python train.py --n_kv_head=8 --activation="gelu" --norm_place="pre" --bias="all" --batch_tokens=65536 --seq_len=1024 --dataset="wikipedia_en"
Each number is 128 + 24 x the weight over the matrix's rms, rounded and kept within 0 to 255. Layers, rows and columns count from 0. Numbers have three digits each.

# layer 6 MLP up, 2048x512, rms 0.134, rows 1741-1795, columns 384-511
121107125130176167104114122111114130160139081124104133078034097146107186121128138127128146105099135104156158166090050126079148141119102130123131130085106078109094104105206163103155184152144132146118121139099135128111138102082115131121111157147092201115147113165162135190115186121162129093100135127161120163151134147127144125161103094129141056099131132102110143095134146101156133152155
152138081104085110119056075087175130154139129130134130116124159111151159139132151140143076102152121134130156132129111123136120124141079157136123069117145190143089110131111089163157145147108143142118119176161094165111095107124123123118156157160142130140112158138162129144120155132090161098117148121101081167115138095141077165166106113123150150134138137118121129134109111127139155153093
106137174131118097121111124139158118090152149109145097118151122129181134117116127137143106159122119081136119172133133142141153114074150142152156152094139139059095102096108099106127139161080138122113099126130111080154122102163128142139109090123126113113148158106134145136121101111152141123083150142117149128141141111108115114143125142103157137131152095157109140115144130092120136139115
095132119138137135127100138134095158112136164115127136133108095123112116156159122144155103133117127104150123162106132149141143114139133096151162164143147143120132113140129104139094135127117094118145128142126157133099114121135128124117134137119106120130119094129131142155129113168089113128129146108091164137138133131165149107134126109141126135124110115138129119115115129151150115129125
120135125132111158143104101045142123130110149085157146074083109149178102133119119162130138102118162140140161137116146126161163140129159113117115151118150153097164121117124136104129157124118146072099104132111110140125152106133145103140158101127116113146092155101155198163144125156104135141134134147146162128118129174162077133124156121093138161137142085170130097109099143170121144083166
128175139152182118132113077106148162115137139167159104115111170085152155133152136126150146122134120162154130104161110105108083126119110142102133120181096149158171145080109117161164116138120086193164159092128112142147087152140119142115157127108142109164107181134133111144126147099098124121134081141125141088147133183162164105091147128152132126137124117112096123139089098135167111123109
130129151099174111127126143146118144140120087122079129123094134147103160114133109109106126137148124141138092154134122134097163108166117130121157167100106134134127101107135146118147138127115128110095116154141172134102185097150148139098103120146167112099134144139141142131152117106139090105161168127163149150097136117148105125113131160134131124134102114116102120141151100127157146129157
171138194119130104145124154141163135197130145134166108116119182155156143130145085145107134129097137126146147092144180154121147162114090143115134131127134138159123156135095112141111116146110151116149167152151142116163095152176110124131066142116160119080127060128161092115110171128172122111153102131150095092151102099094112120141111118119119156126187166090167161091149103121112143074112
150148132142114151158119097149123138096100161114111166120147112167117129106111070147079107104148207113127160115096160094128130131130077115121120099132144085108125119128092136160173141153121139141079083202158123123138139172105169104115099122087139135110141078105136120186173128117094075128152108141131159118079134132124083148097164133137056177141116112131146143124092168148067138112138
056141135161106109110194112145114127112122104138114146116102107097137146127130102147131158131135113098096155141087122147119139098111145140104138191169171123128140152118105153144118124117122119077119124143103102115143174142146129157128148135151169123135121132152165084155147145139155188135150137101130123172128111123111107102146117081147112138135118172132119136184115156151119154139111
119113150089098120101141125167103106122114152142126065085147131141134128145160130101129141137105142092148118102118108139134122126170111132124111144147129171112135134119121138128121151152077092116106134144175132070120109126155129116112117110125127162097123139175089120112135133102146167157191146091160128093126138114120108109142194143120114166078144133125123140118103143130130122117133
105123153165113166137160115112186126105131061126158144122127118116104126128164157131128117107115098142138103156129140159117137170142098111143157107141100119139137090137120113118086152126130186146084105155123095146123130131127128129144147144112138136107174112094122115120076134176145108082167141161149111113110147139166189166159131071140112119152108136147131088122065123159137153135127
128124116137100089112132126120140101101126105122115154097116128111173127153172120136102130103164132100114136093132158121110111124146181121121112159121130166176112142130107098095125127164135160111121159105133121092146151137148137140126163140119100184159145144166119107154099122134131137147107089106099139126160107113139132167112141099127126089133114112137086097156096096121096098147144
119140131159149122138118189122113147133115120149113132096099138158110131115112104143133172151074168121147128127122095157148163120146124146097135110162102168109134125126128108129144107136119136122141139124098146134105161135120082118180093118126128126153079138196115119136151179131151130111113117112139114154119138069130112145108114125095170133075080128080128125153127143166109059121131
117148129119114116110137134130157117103133109120151118099176101121123127108121126126131111087125126149138117078145104146147105129117122116127126146110131118149133112143167111123141106135103127134112105120149133128154149163103123114121116146138149150127115134088152094125152145110120106152169090149135106143143132139152114122080144121107146138129132113151140138133148143116139110154122
117081119156126117139105162111146101158134140122158118130152085118142107142139164143123144115140115137136099147181135098085104134144133152097132109127147123146111134154122126147181136118101144147128150138112109140143130149132108115146143144121115179148113126061160145096158101137091112111111133141180130108137115108120175103122119112134126144104162113128160117127056151115102114163110
147132115126142142145132101085174104104111119139158113113138132150109129153140142108112156160129125166126145137143133130138130115076146109118138128148137110121160155137144126137143159141117110127129114069157119174142155149144132128143087146112101117122160108144134164128140149130112125123122137145141117135157113100088142117137143104182144120065111133144170127128141129136126115111143
181122105120110118120161096117137075141072097137081107122098133098129142140143128151085127126131140113153107065151104115094130153135128121093204126113098152150105124155107140105133170105124122112137118177103138152144151110098154174155126153113128162131159109141148129144113156158092158105168110154156115128153119114127137138179137159138155102168122081129148133157081097115144108118127
082147169156124163086163139114140132139127115134135131091101140084125100118102110083102154115125118111163149105111146183083115121079103125122126113115118156135121115132105141130131137171082116090119123153115159160146117097139091176087151135152119138156137131103122122165081088129159164092143151106137102132156125151141122137110096095097182122124133106134115137100100196114150107131093
129111189163135158132147154108055160157123109113173139122127078110145166142134157111163131128136117110138117093082164097163105170111093137080083097184093099123127128100127136110121129128157112174117108128148100132134165111168172157124143153128102153132125130157148102155115088117130140147140125119162165155124133081121144094108144153132157127143102152121078096131127175125069146151125
140115112147080127138131131132097117134122112129111112139087160147170099133139116129136124133149120155118118148141157149140105124104145115097124140112142122141140150160156111127131095124134115112137138137100157127140104108091117110100078135119122101144122097114122126119119159088164130119126151139132074112125126144097135089130113128096092127136126116105162127103129144114147146095146
136113108109099133094140156127164134182186125125107111171105128107126125102140086114099179132122140154151161137151112107092114111114120153089115161131120132145155145138173129112121102177148106125092093146133142145130130136140126131093127167111096115187125152132140109138108115115119130121142116145136139139158144127088109119155148169084071142147134085108110105127119112140090081087101
149133139176102111115165141137130133174116081112144128167110080071127109159148122134146103150117110119120092137129161152154167124137090099106121078154114167126132151137132163131082069108132158142141146111145152148136141152169102145108126132145120159085124142146140151137157156115094140148136110123129146118150146106121090155107131119104127178103125093129099104139125139126098094123123
141099135146115168137084150137112139121112114097104130160082150118143123107183120143151122139186079144167115086142138121146134144125159112132148168134136125165126094135120153136099143141135121112060125185115162158109100082130127128110135124143125175094147123097111101141167118116139129111144121119134128085139151080115122129123155148120094114133093155118122122165181141087127144121157
116141150116106148111179067140156148118156122120093121130116128108136149157126106123202146127128136155186153117132145134113075153128109088139089104102121138153096142079092150149099143153111137158112095147096115128120101124134137173152120075136089142107109124151175141180150154126134108115102119094138134117100154131165116090093142182124167124117142130102097137145129130113131171113154
135157147135153109130128156067157133124138116158155171099121118162145124141110179118125134126183126133112157095118112131091175128135108151203131138168162140141144097115116128088135136160093121129142108164125092134147113140117119130160091103087117146128115144092128137107102116133134147123152132090120143138169117142158132100132127177135165110159148079117112119116176152128131111114126
156116107170114095112114157137098128150154074125125153142136141099139157099146141166157118111152102151144150141154148115140099131154126122111136126111170099137102101153145144109115129133107145158123098144075125145106151186098151150137096141127141121130116141143135129150174128127127132120121153096115053198095173184150135105107165144123113119127124160180087136151105073162114123147112
154119088116151102098150104132086161120125113104156114109140152119136067161166119094133072103084124125121141137112113145110120131138102157164121145122058143101119168105095124129136167155119148151133125104099121108137131147121116086142101089151159126140151098120171086143178119130163107108094127152110175115119116101139142120140147132128087139127099160155067140142136088126150134085106
103149102118113137100095127134151128112110147100148169112111133118133147096106116131136131126099132135132126122107137124140135159118121146154124127118136140131116149120126109119097149135147123127135122146114140123111098129174120124160134113120115124125147109110115156110153122132131079148078167121134139144143117110154142135132162106098141128109123136109099150129150134111121116107156
177097152122140133132123116096124098118127133141142139135125141113116131096105102099139171153129130114160138167125173124168118129137163120137120117145161129101112104139162133108137126164152126087105130165155092095170128141171129119172121117119118145113159111132104133149094150132132163183096185146118057122106102137078128149138122121067130134069144121132123136126123189116082130145114
098153098144127128137112143159148152157163110148080150094124103102114157169120094132179132111131090109186147147182151100096141132138087133143138102139132120104135120131114087111146144137143149108126088119151132130146161142116164108140153108146165155083129097124114154143126126113139105098095120113114156124156132155100157203167148149128108116110079156108114075106134128142139086152155
116159150123139088154093096094142143100126119137141146155134150121114126119098140134113135142147098158152115108133141126094106127175170117157169129108113120132153135119139173107138114127117116115111125152136130123155139130116122137115103115130113139107126102121127126121155140137125117122122114166130163113130133137122115094130156099153134120140130135152173115111135135119137144121156
092156173127161127156093146182142157142137152143113128145126064111127129131131132118111117080127145083119112164121106134116128101122146119126093102141144134103180141128155135139115165130142127133086142097134153136122134092192137137128143133094095091105081093076119148111151131108116109111160130131166102116103148161142108109149136167082131146143137096123072118146125145147081132177126
161126139160119126130129127137096129157144158106103132103128104155127093121123148129086131152146111142138147126111114152113118106141088138121122116135109121127118150120149120109128120116137135148140150147139132152132141106170157159133121135142122160152123134124123114153112145091156109127123160108121136139104152116113096130118095127086157149129101104137122131118139132181154123130140
144111121132141109144114077097151164091142144113123132124112108139137159147119115084139116148113115131128126134117146078126130131162124132145167115147112088150148119133133151107108117165138084159122153154159095133124149095138110115144101139139118147119128106129126156139104086105100096091106123141107156093185142153144147136158156143095136124134127133172136119165160148115154117137125
127105150153156139151155142126152133094091137138126136159141160114118125134130087078132102130159136111076107094116120145125118113109140121125110116130142081136187134130131180111124152138110167154134153151102105115119118149104107163096121150118092129109137172108132201104103182133153105119140176182165130164126132104129078166123124113139127090138166142113150135122088116192129118099137
129150089143145124139120167105092111107113145157144123130114124147137113105134170126118152082135141093119130084148133125113098100122102155149114093137075164131119106123101151118128142112086140127120165127099108146148141120168154123120111102137167118141137119175130157155136102099129163142147144100145133185137158094131186118081149155138147152121143141076124090136137147162098154146091
101128149104117060131143154184139116144100103097098183092095146110130142105131175144103138109158132179090143154134125162146104121147155171124175149122081140150140152112105119085145071150059102126181187166113115116115101126120126100115124090104072067178093200170094156156095122125137125112138151127107102142133101112159132099077127083111133134158132084111169143129123127116112078117187
160111141139119138113167096119132139135147090095200102069138151104138130180133114135145121148118140079165133120128105108160142161099163135129089149100107130136132140102123096145108138159147140127128137140131116139113135119140153123167134102153123120172131144156157117173122098146124097119115082120138157149093097111128130137114129124123148147125128078150140123121132125097141112106125
100098142130159112114132138135131110091143141139094115117102157117140118141137154096077142144144113102109102119094158114136169125148140151115161122121108114139128113109106139114140089150119132135108174150126143111154169126140112158111151126135175168133175140100110113132186104121140141166126163112138123150172140146146081121128114158119143135122119141110136132094117140131094127151102
132099131143136116164134134096142091093126085131138128149141099113121136158111110144147129145098129137098134119127123143133134155133093125132135101141174136100158119070138131100130127148197200100142087114061144112126154078140151165140126151142128109138170152147142144148165057101160128135124153102128136144107141120084093119146130128131090143161152124147125123138128161107136118157095
096115135101079141120137111155140109135179148130116141166089112147126098090113161109116131074113145108132136093115128150135106098132156114134179137115177159124081153099145154189136143128111142131110101138089103120111129121140118167140141112146110168134163115104162117135130096154171123117143128113119162198148134070128150110110162136124084139125147135175140095128136157088084098122125
147138136144125125102186149145083126094145124116106140095132101095114120107148170094122122105116106151179166137112092090156151137171093130146126106101126116155101117151115138164112105120120144136145093121164107100120145137128116138178142137115119109165140120082116125165168219131148140107111092120095086142138126149169147075144143121133146122132150171143161145147145138106137126127168
132174127118168121091122092165126125119169110114154116102107154124171162093123178133123129143097150150085100117067116108121145127120088148125147094141127145120117140130141133132158145108124096121098184122100171087116137122140145127114129120109113124154139163136137124111167121153140118140130145073117138086155137134187158114090102113126109115145149138144128108117127110137134148113148
115146110113115171134120138123149106096150162124093138125131154122137098141168115169123099090145160157170116132169125156109144137132136159169104136124107178132158129096096090155114126134136143134090147206125165112138106160142150108124136090132131138169126106144112134142126100093091096122167104097127147132131124132147122140120161149129139111123100126127122111136116139122123159129159
128132153128084158125110152131147137174134126125214057094168096113159153102108101140180150152123147191103103103123137093127163134162121170164097084128144120140155119123139109155090154086167130124137112129151126109130125134170156121161124130150117079138140123143109098149114133107148146146115088080113081087119128137108121127145189139102125109149121140092139125121157122125100131106087
087145143101108122124152116149144081097085095140119159143127124141123149100130112152080179138105150106160098117110165105119112151131075134151098143118144109118079096144172102125109140139083107116126122116118140180135112107119164099154173124131182094129123094118121131102084110160168132122140133074124154129132148149176091143126145134127144120062172116149175136121143092118135128160086
088100166141142140093095136151120115111108103147126161126168160097151081119136136136149098097138094114128174157131150131100145146151114123108142123122152194098150101115097109172153145124124137112106150174153109127134111102138165085138112121142153133149112061111123167122149102095067169147120141177121142158149141120144067142060165135126170116136124101145115067111176123102107130151072
123157137095135106082121129162142136143123098162117118142110122121090127132099150105128111119144106089153121141147150077116141144122125122117134089128144172088144126123151136117106162071093109102131132124132166169140147129130139151173137122139115099176131121104132163152157107177130117125136110151144152137139140134134090105114125132140144105139133141129148094141140127164103141101132
126110146133137160128136127142109107139140121138139151113179154093103087170137145163134146070113100130093103082161163108157139131119113111104103148142128128116135160132129102097154128129138138126111153125105112126144127148111152123142108132127141122169173147111180110135151121096144149144115097113126128139154097115130162155167151111171117151090148147163116144051100147110122121113113
174119128075163114154126108146121089125145163085119161121123070152140147130181157105135143134097148170113076113147110141121125118118106162112093101097194147164140146140106123081122176112108157160108111143082164120140158150108197118103098173166113116153123114145151136143147114097198180108148124147144148129114126120108203146137136120120170120159127109120120098144126139106127188100099
120158157132123145133161159129077162151122119162109132126163136111118140109132140117076163146143119168124123163103112058106148126138099129117109162067143127120102172140164137120101125150123078124163132103094104140109136131148138173159126107146082142164111164124131095122096082118133169156101142132107158098127225118109149075133152093116095110121136104100113108110096168101137142185107
087109142141131112149109131107129101149119135145107091102144082145115133130153101111126168113138117158131098102175101159146128099121135094113107082088135130136120176117089131136166115094065104166150109141105111144143119150135129123124100153123144151154166115121107149116147146147115151073141151177154164163120174146098142124122109134122092127153138131123121098144134114102113130122142
122144163125130112099169162163122155136114137091114112171149125114187160130137180097089134128092120137102152107121108114146115104155156119137122143124136156119087110118162088134126131141144116131097116115112191139135131125163105131165125107126143144134102157185149130132099177181126131072156111140137146126125139135132150088127141095116120125161141111114143131181111134081136135118135
112116151121111087146153131113115128114149109086119114172135131134141083112150109192117164120087116145101108122087156151120112169154082149131145147143128131132116135131137184128115065109150132117137097129111128113077155136135163107118120132162145122070132106109115147130147105140125126152102121075134131124169156140135064135094131131146108139133111149121105136140123123150133111111136
# layer 6 MLP down (transposed), 2048x512, rms 0.057, rows 1741-1794, columns 384-511
110158101112109146114132139111113065139157143111138102123112120110132098148167117127108133092147122094119148165136097171162152108100097152124097152104157121152116111126161135163143138177127141129149131182133120150098113173152117115101146139104151148100124176084109126165064114139110158087134121125170121147129084125156085125130122100137139127113081130099148150126133133126113085140176
115144150138133120106133101101137111088122129116085141092108133189154079119152127137104139121143154127135127183126123134091116167117068148118119125149106095107140134126125087152162129144127130122161130148138145103139133156125158158106153115112125150144135112098148116085134140108168126143133123089103143143135136127142157112095135140134122131108106122171124134124051114122124150141159
129115101125168156107119110130121118140160178160075136122105148122142136126117100080121133166125143117131135146161117114127104132150063189130150143146093140147105121112161114144120093133075119096112102150083139125145135095131125109132094117159082116118108150099130125115119079102132122128117100120118128154121127118178109125113110131131173124122120098151146126154095174148116119127144
106116108155103089137156113116124098132145137143118118130151137137084106118111103110119125134139134157127131145134100119125160124137151123133142125104097140154156182119111146159096122128149129110098130132115122120101112145087109105122113106137120133144114105141099111109136143137129148132116124137115133132147143136132123126126106142132103148124122131136142103151148109122132131138121
155146161123099169145073181137181131144181095197118166141130144146145101116120116178096123159119159077106140124159122140156111123106101133073178150099124068138170154112156115066104103133100127159140121149125179086128143139146090131173110122160133133144158092141192171131178107132148164147121145134118149122132134116139136117082086123143101162154142139135110116076121150143160120125121
159088148149139085138099112121117123150096146058118147157136132144126091135146123113154125156086142123105122114136136112131086174139167143147117146097094138144162108150173153144135138180129127101122089117153139086136165134127103071168135131143169118132113126147108150150111092176132119125109154073157144177140129111124080115138112119113142138110152123113153099157170123098185143128148
095113137117077135150159142109166119131142099124188131136137112133119151096100148092115145119116109102144180129099145123100132124104116082135155164104131171110142108108175120161140074145174122117158088128194114165132112120113136149103154143116114157131117123105110147123116132129116122114098133113080114142137178119122156143143101119127125097153147187131152111077147162125129138117136
115136097116126170114109120138174093111162140138161128080145125139108146138130110141131153123161146130149103100136089127169141148126183120134113158108156108103138146083138166107131153124113135142174132142139101151116158110167116148142154130091157127154147078112137124194145110148103143125127141079124140105119127152117155140151128114115130127098079138123107140130141145148120115144164
141145137095091144135063084150111130122120167103112119106087120148122156120131125108090128073145164159153147101126166126124134115136143142118122103076112128148152118137102158108156120118129135109063169138146151146140116147106196107131128135132155130140114125162103124113174086137152132159159089135140128132116087122091134111139120142121096138149095137155135083113114144107093107131098
145114096120149142118089125090164140122132131164109099159160114145122133083153103120155106134121155147136129165143135125117136108128141148150124113140136162118132131120161091183109126115136129056165122149124045120131088127130133122141138126090149156158127139107083154098114103140134112104103098127140157119150121149116146153119146144118148134135128133145135147159107091142132130163112
149154137113114162152108168139167126130104117157132130119095120157084131147147105115125145144125104129117131142127164110139065095164136118157126141089143130104116148096106099107173111077126101137135120158123093122150171146111129107138117112130149151138125151099110087112151150131155095131113125128117179106141104153103114128117113122144140147109149139096134094129165114142115125110156
094153128110043180107152159121179137090138084135106143133095123130109070107110171115151077053126134131112128137130159125121112119145100145133134144144124175147148128157131140126151130146139147129159124105129077097152162151095167103157134124136091123160150119131123129099103164149172104138128139110122081102133127131150118099151082130129117112124134155158116120110124129113203130188177
140219117158136116124130149089175105117117136148115114116119124186112165137171149094100087087127085145135127119183164075141155142136164113109140125146128115090106120099155119073133143146134132091125127122135136156105122097146125130138131131076148122149108137146104141128107147168132086137140123090181123143179141100086150191153149179142119118119137193113135080136095149077081152108140
144127140112109150133135128133101136128111140135143147144144146153124119114120129121103134132156120127120134102148119137155104151103101114145122129131128122134093098120158136139134128152135140128163142148140142124161109101092153148107115126145097091152145109091114098109145124129104143125140119120114120115127098100154166133160117063131149171132115124169077158120155101099162153153130
103129152124159150150114118140132121133092164147121140174141142131110158158165126141112115165101131102163134143148094114167126166067082124120114095116144117147150117141130161128111174134146105124110124139116146164113147104127123131090134144149142144120089118159140103137127142134120123095128156145106108103126116153099115137138138123161089134120126096139107118113139145119154115147128
090138150119116089142145152147109113111137122125085118104124103146171123120156119133156135141149169137148125104145050147124118170101122124102107177121102145118111125107109134131085155167135097133134099093153117148128091106105149097107151142101122131138175155124119133145141104125117064112153112108099131118135108122133107144118097122112108120135124124127151114135159106106108116103113
136163094118120121147131112120126116102115111114118186110135108126125135134128141103150154132144126112120146129150142109152107134120110116126152126086147125103135137089159146148154131159159183153159106112139129156129094127140125126122173130120117125146127132138119124138113142142136124165115112090141107131123138102137144140127107113124121104114124109110114121123157125129135137120130
125161107118108090124106111106114113116096178096084128128163108135100072139109141143129087180138092148158119134133139089105145115111140092088180146113148146111128110100128113106173124104140136126157118096132130156120084158150084123125148159130109119154142140093149101113138116156106117088115103076117104118107143087139122122140100158112135107125144101112130122152122104133134145129142
131128146114120120124140151124123125125134135184116161125133178108188093102169153139099115131161117129090138129128112144132146118140152098151101132143142116120149120072115091098116169106123168143153118141126129125143130107127102158140123099121131111131108116118155097127147119115128115097116087173138151143119133126142116119160149161142116146109128149103149160151141114139153122127144
141094125099152112141114130151164118138107102146101110172136162094131249132123089091161142146156098138149152094138122149108064125148126135109076110111189129160138142120125134122145161089126139178125138119126178115119125135125119121130146135116108102144124122123124145159126095127165116184141109153120141136112150134181157118090140110109145124099072128123143142106130131130147076105128
135132130113146155107152143140150124148117126075131153153164122156159117132149157143139111139106128125175145100131146148130144122086114151137163133158145139120147113138126135106147126150151111122127136121129128122094130129109109109168125144140134146122084115143142141155151116136129114112097134087101123145081128093130163128123103134150132124095157123149149082138126189119111165110117
169103176154163122138137148156138153146109088140084130102122162122067094153118166127178123119138131134141114136112093121125107141107101124138146099118090115139126115083145149149133176129192101120164116092140122127094154140119131087091099127189071130140129177160188132135146136116125139154115174140136121178106110137165094167120151101136160140132093161115177137129118108152106175151134
133109167100159105148137153100125146171127157102115131133126139127144117123118120127144118091144158084128141128151181095181119122134165138073139141071125081133165086135165115142166180120170164169166163109145141133146166159105151116142113140111148137151168135135088100144090113132082142119153078096131170120111110142138101113118116131105166086118165147114104108151087166167136116171115
160102165150130116128112091146120104147142115156090134114120158126113100152116121106105139122094119132138112116140094140146158108169123100130129137175144108114104126117160090159097092112112155126127116138163159100109149129124144102100188142126125145111191163143114116159138090131117130141141131122140163108141112149107143076093123168124105147121154137127151090111120087136120155144097
143110171113138136136093127068133116157093092125140116162123088119129188132117125106096132160143168122091155155113122134123125120146148140131135160143143097123146137112134110134191132178133132153135165144174184159109125157129140119132132156142133117146103115138076142145088127117138098148178069140111148190119144111132112091112106096104130134153092144118131148115099165137127095191133
138137109112131117165114130107129137156137161138117141105176112127098083128085130134152130119094132099121154127102120102120138122133123127118118091167135136122126122173114147129128161138158135121088126097130135168108077158155086145126155136165103130153136141138143130116159095157107088143125116143131137117118131133146141128106123135132123145109125137142155084110118144130125108157115
144125093126172119163114111178114115165096122141135121111101113177106135128118148098111139117090098102114136188091105152090094144118112144097106140144141136089129084113161140143131116151100104123139142095193124148065128092109156136096139167176080119130103176142100110157134148100135141171096126144132132138160123114098167132123113129103098070123116091146075129105115149087127113119159
102155150122095151156154136145137135198115155134168123121149165107104096150144101108112109127131111110135124176104119150147157137139114125130152099118084136142134149090116112124138142125119129177179159075148157093170112120121098118154112119140143109122109139075128093164155107144132116143108158133140117140135123135154108117161134090122120132097163136156130144100153136099132106132147
129111138135147118165153112145104132117137112091137104169120156143130155102112108134124097119127134133133116121132163119120149122147136118091144117102106128110139137147104160156127144127125149078127134117118151135142166113095146136122144124141157120095168133127109099132120138164122148153148097127161099150124125106139089158142112142147138126130122136127123133116126163131141148117093
112129150136109124129101130085139131108148131146090093124106100123119255133160135175098135134123139114129110093143117166151213161116104139092139130142067114132143170152159085139118123079102107146094111126106124198121156129138129130109104141126132121182124134111092137124131141167131114085131144128162135116146129131114135125117108163137124106147131108125134113100135114130129090106128
139114110132121102109142129089130134165136153155118139133125152130141103114127103131107072143146108121148110119112080175137129131125152116167149093137121132122141139128153121134122158164128118141112132125127122142072111108129144106136168150083113107136103164116153140130121157164186133123080087108126167136114155128105150110121070135148135142171172159153114138105158130113127161128110
128120100139150099152126147137100134122167124136104112144114140120140158129155156123159095138165111110117126143158109122140160115093130151128129126118188112142108133157118124157133103119143081143123119109143139129118137098165109150125101163136088132104073101102126176123149103136135148153138126158102083158113097144091140109130155156093109109117144135099115121149074101130152118122121
150095124104101131156158112097148126139116114224123135173152087100127095095116108142162099078133148140138088124045154122152113126125109158103158144146125083132107132125110157131181141140138108139158094123165150099145133125104125123108148138119125170149092139186138102149136157095109123117108136118118156094146138116099115124113134111157135120130173116114107150137137085142098148093146
121155117095126123146125145133133116109118096125159124139114157094140105096138107146116097150118159113113151112187141122139137118119101132114143171152116126110131138129130147135159151149108111104152126122109128097155124128109129114129129099107106119140149139124150140111147134149130182098105144160116136111105130091123148140099115067175137082122137161167124172115130137098119140108137
145138134112141131117130133116110183132121078065096110152109127132118109120107127093174107101114132072158096126141091129165142120117114162111123126112153104130112112147123142135118146158120139166149124123131143124131132134105166130145123146132139152109152134137131115123122141139102134172112144075115129109101142128152131076154083127134101112150121118108114091088158103127107110128117
110114109149078103143147155115141136116122161100088123090111080129150166100173139143101155133140095113155113158135105133115117143105118109120108135139103117134087128084154100135170149132118098176117094092084132130129131095088155087108144105150174125158143148142128097156099112113131097082136123138117157147120131105119108105134161131128133161128154183135098133132197145086120124167151
138085098110133098093113162173154100126156083162150112136151156120142157133145106125116135159142090118134117169133139110128156112120113110179163156126153190169113125170130136093137140182128137126121111096113104083094078131132134134107142126148150151167108124107130103128127131125175182153130109132140129126164110153130108106137195147164152133166137119136169130101116087113128139178137
139238133130108146149170110085098100187112104087181127183159100061097170125114159153134128118149083142091144145094161147155112125088141164057142149134143098077090110137133143099067172189115089152125079154056188178101087103089089155185137092130160119141111142108146072113150160185116175142200102184058168081098113086113136084120147142145101145157140088190159172091096078139122153082142
107091120174147154160153100112148134127158126090144109075150125165153114177087081154153098114137148134145133116092154108105111091132098103131149142136118113084138113130129108141106136082162104154137165061136139163165164130142129094154096101087116148115122188158119138124092143116099136128111120163119068142165072101157139131122110180142108155143163162100136131157125154158150116104140
148148166163131143152141178138186110118129154155127108132117156143169137147149104117095155138132116132185147127159109108117092134110098151146127149133138144114111192151123145170136146135152126115150108148146107116141118162126123138118102129166128115149133134080113138088144103165122086131156116132124094100104167129169137110138132101152152116132149149108087107144125081129125149165077
148147141107107113114104110126123151127100144127091140134117133136131128121128124104090110134123154128104158099156103169113125095116158157144125124146120121127133134129121144167159118106120119132114114139166108155152115099132118095138174157124128175126126124168125138113088082151128111161156077133118153106105161150095138117109129124136135127154124106140118121101108155148163129097077
141095126121099165125122102125133122132116098167132155126089148145129173158114118098119173143108180121132132131133129114140145114133150099105167110150134140158106105101125110116138123176130115146136140160169160105117104155120128101153158124099168118097115162112150191138150168103102126156132090151127187096087185141169106098108120159150128080150179132147073088147165122202112176099109
133110156136121173167161102116146159137135138103114148123126120150104131141149164104159086108141138147138112098133138135181144115174134171151152124155144162122136120135118135106134132123170183133146129171129159148113134108142137160112145131153125110135119129144106128111115125149116107094154132126127101140144133124136173164118176112145147100105128108104102112114110142132089146137123
102115129096079164154155164158158135161105115109104153124137158148140115142130082129153152137109076139160145096133168118152165142140118101103144137099166143188126109113110156164108124146127094135125129110102156224135086171149106101100149131137145187139138122132143133104109133105121135131092121124148119123150109095146108147171161131114127119133096103139058106163137087108105115102143
112090143151125140143132165095155124166139158123148144123153143162124138127104143162127177095123143111151107141128184089155152098139097133137160137149106141094132141163118137121147136135100156121131138110137139139112110119094134096158108150171135102105126121130133159115131127113119143119132123141129113150121130122096120143146106104139088144128167134155132098131095120128105133158112
134105077153162100117131105107097140167118138121120156150138139133079123142107139136103115074133129113146186117122155142127121115095104143107125147144145101098116096134117075093142167145141141117144108128164108103137108108144109184129088102105108090162111105165124113156146139149136142137147138159098135113162125138138151166126093156166134140149105146142129113155131189165163114133121
122131097134152088126160114131121169125117141106168112148171168102126184116123146097120154087089095135137120129134156127163117115166156129127118109133140137136116152104130136157147150132118127146150111122105147087129135091129101116082099141109116136135112095135101111137148141119124088089153118136152127098079176157157117144131186126133123141131105161162115113116135146112128120109152
145082162135169170139122130104174139129116085200131090124111091113150126111116152169146156142133087122104111112138132122123136126105122127144105074176162114155124131175164155142122124114119081191108114090096138075143122116139115111103071152112173116142147134128132121129153120108129126117147131095132128116143100087139088116154146149133114094098127109123170117138109119107141149149131
125101130127107137125110100121150109110132095153134118116110121150128145158163115164153123127137146148139096132117090119105133142126089147122171093093180157145103161101079132103138113159130119122130127111113131109123144119164141113150135117118126146087096121156102123138115115108112172125113139115114120140146151137130122149133146120147119108127140127151167152146112141137107148162119
090141142130135126121118104188120146098124139131148170126118114154142129131108131122110124155141152138150118120163107153182109135169104138114082131158196088111133113144114099132172107130124109171163111115125135103113153146102101137125129110171123127109136137149163169174130115127100125151143130116154168099100128130144104108158128139113126129138146100106122092156152105144111147138093
135101128135108113147105147131128104120112107064108143136131137132158143159164149155133161142108110096128126102119104163133114115148121093117091099136129167157148137144160147104152154166076166124125119127153137102108111118148127127119095137111130148120161163150091146087153160114111110132121122180134168111168130127117148121100141110115083130129149119139105115131141077117156111096153
126101101124099112138122132144105096139098144077114160109152105100145112096136121130092079151095133127111163093141142116108123117119107119146100104143100118121094160145114141134098109090112140158054155148104126116157114119120103076141153116131149083152158135120107113115159136128147126077156138123142132143152133109157110152125134121130156154141118142140090084159180095184166115093099
096102070100142094085165130161162137099170138077114141139144107140167181128140117148173111142139103124163133144138157127136177150123169120209092090139115112149142109125126125162131100100127092127096080085141114094125148139097124113133110129163121143153144119083113065128113139119165135085057170148120099129130095125151110109122119127116131172138111130134158105176158151154101104150088
150161119129118134184086102143201116148167175126122144109135114113117128117139100132159082135176152114131153189152128099116082145097122129114122139174101135141100109108109085155134156097143084099086137116184165085107186096119093169107129119136102127077121152117094131121148146141152046128117120119130083097159124152126173120138167157149110133123108109105129080037139090146172096136163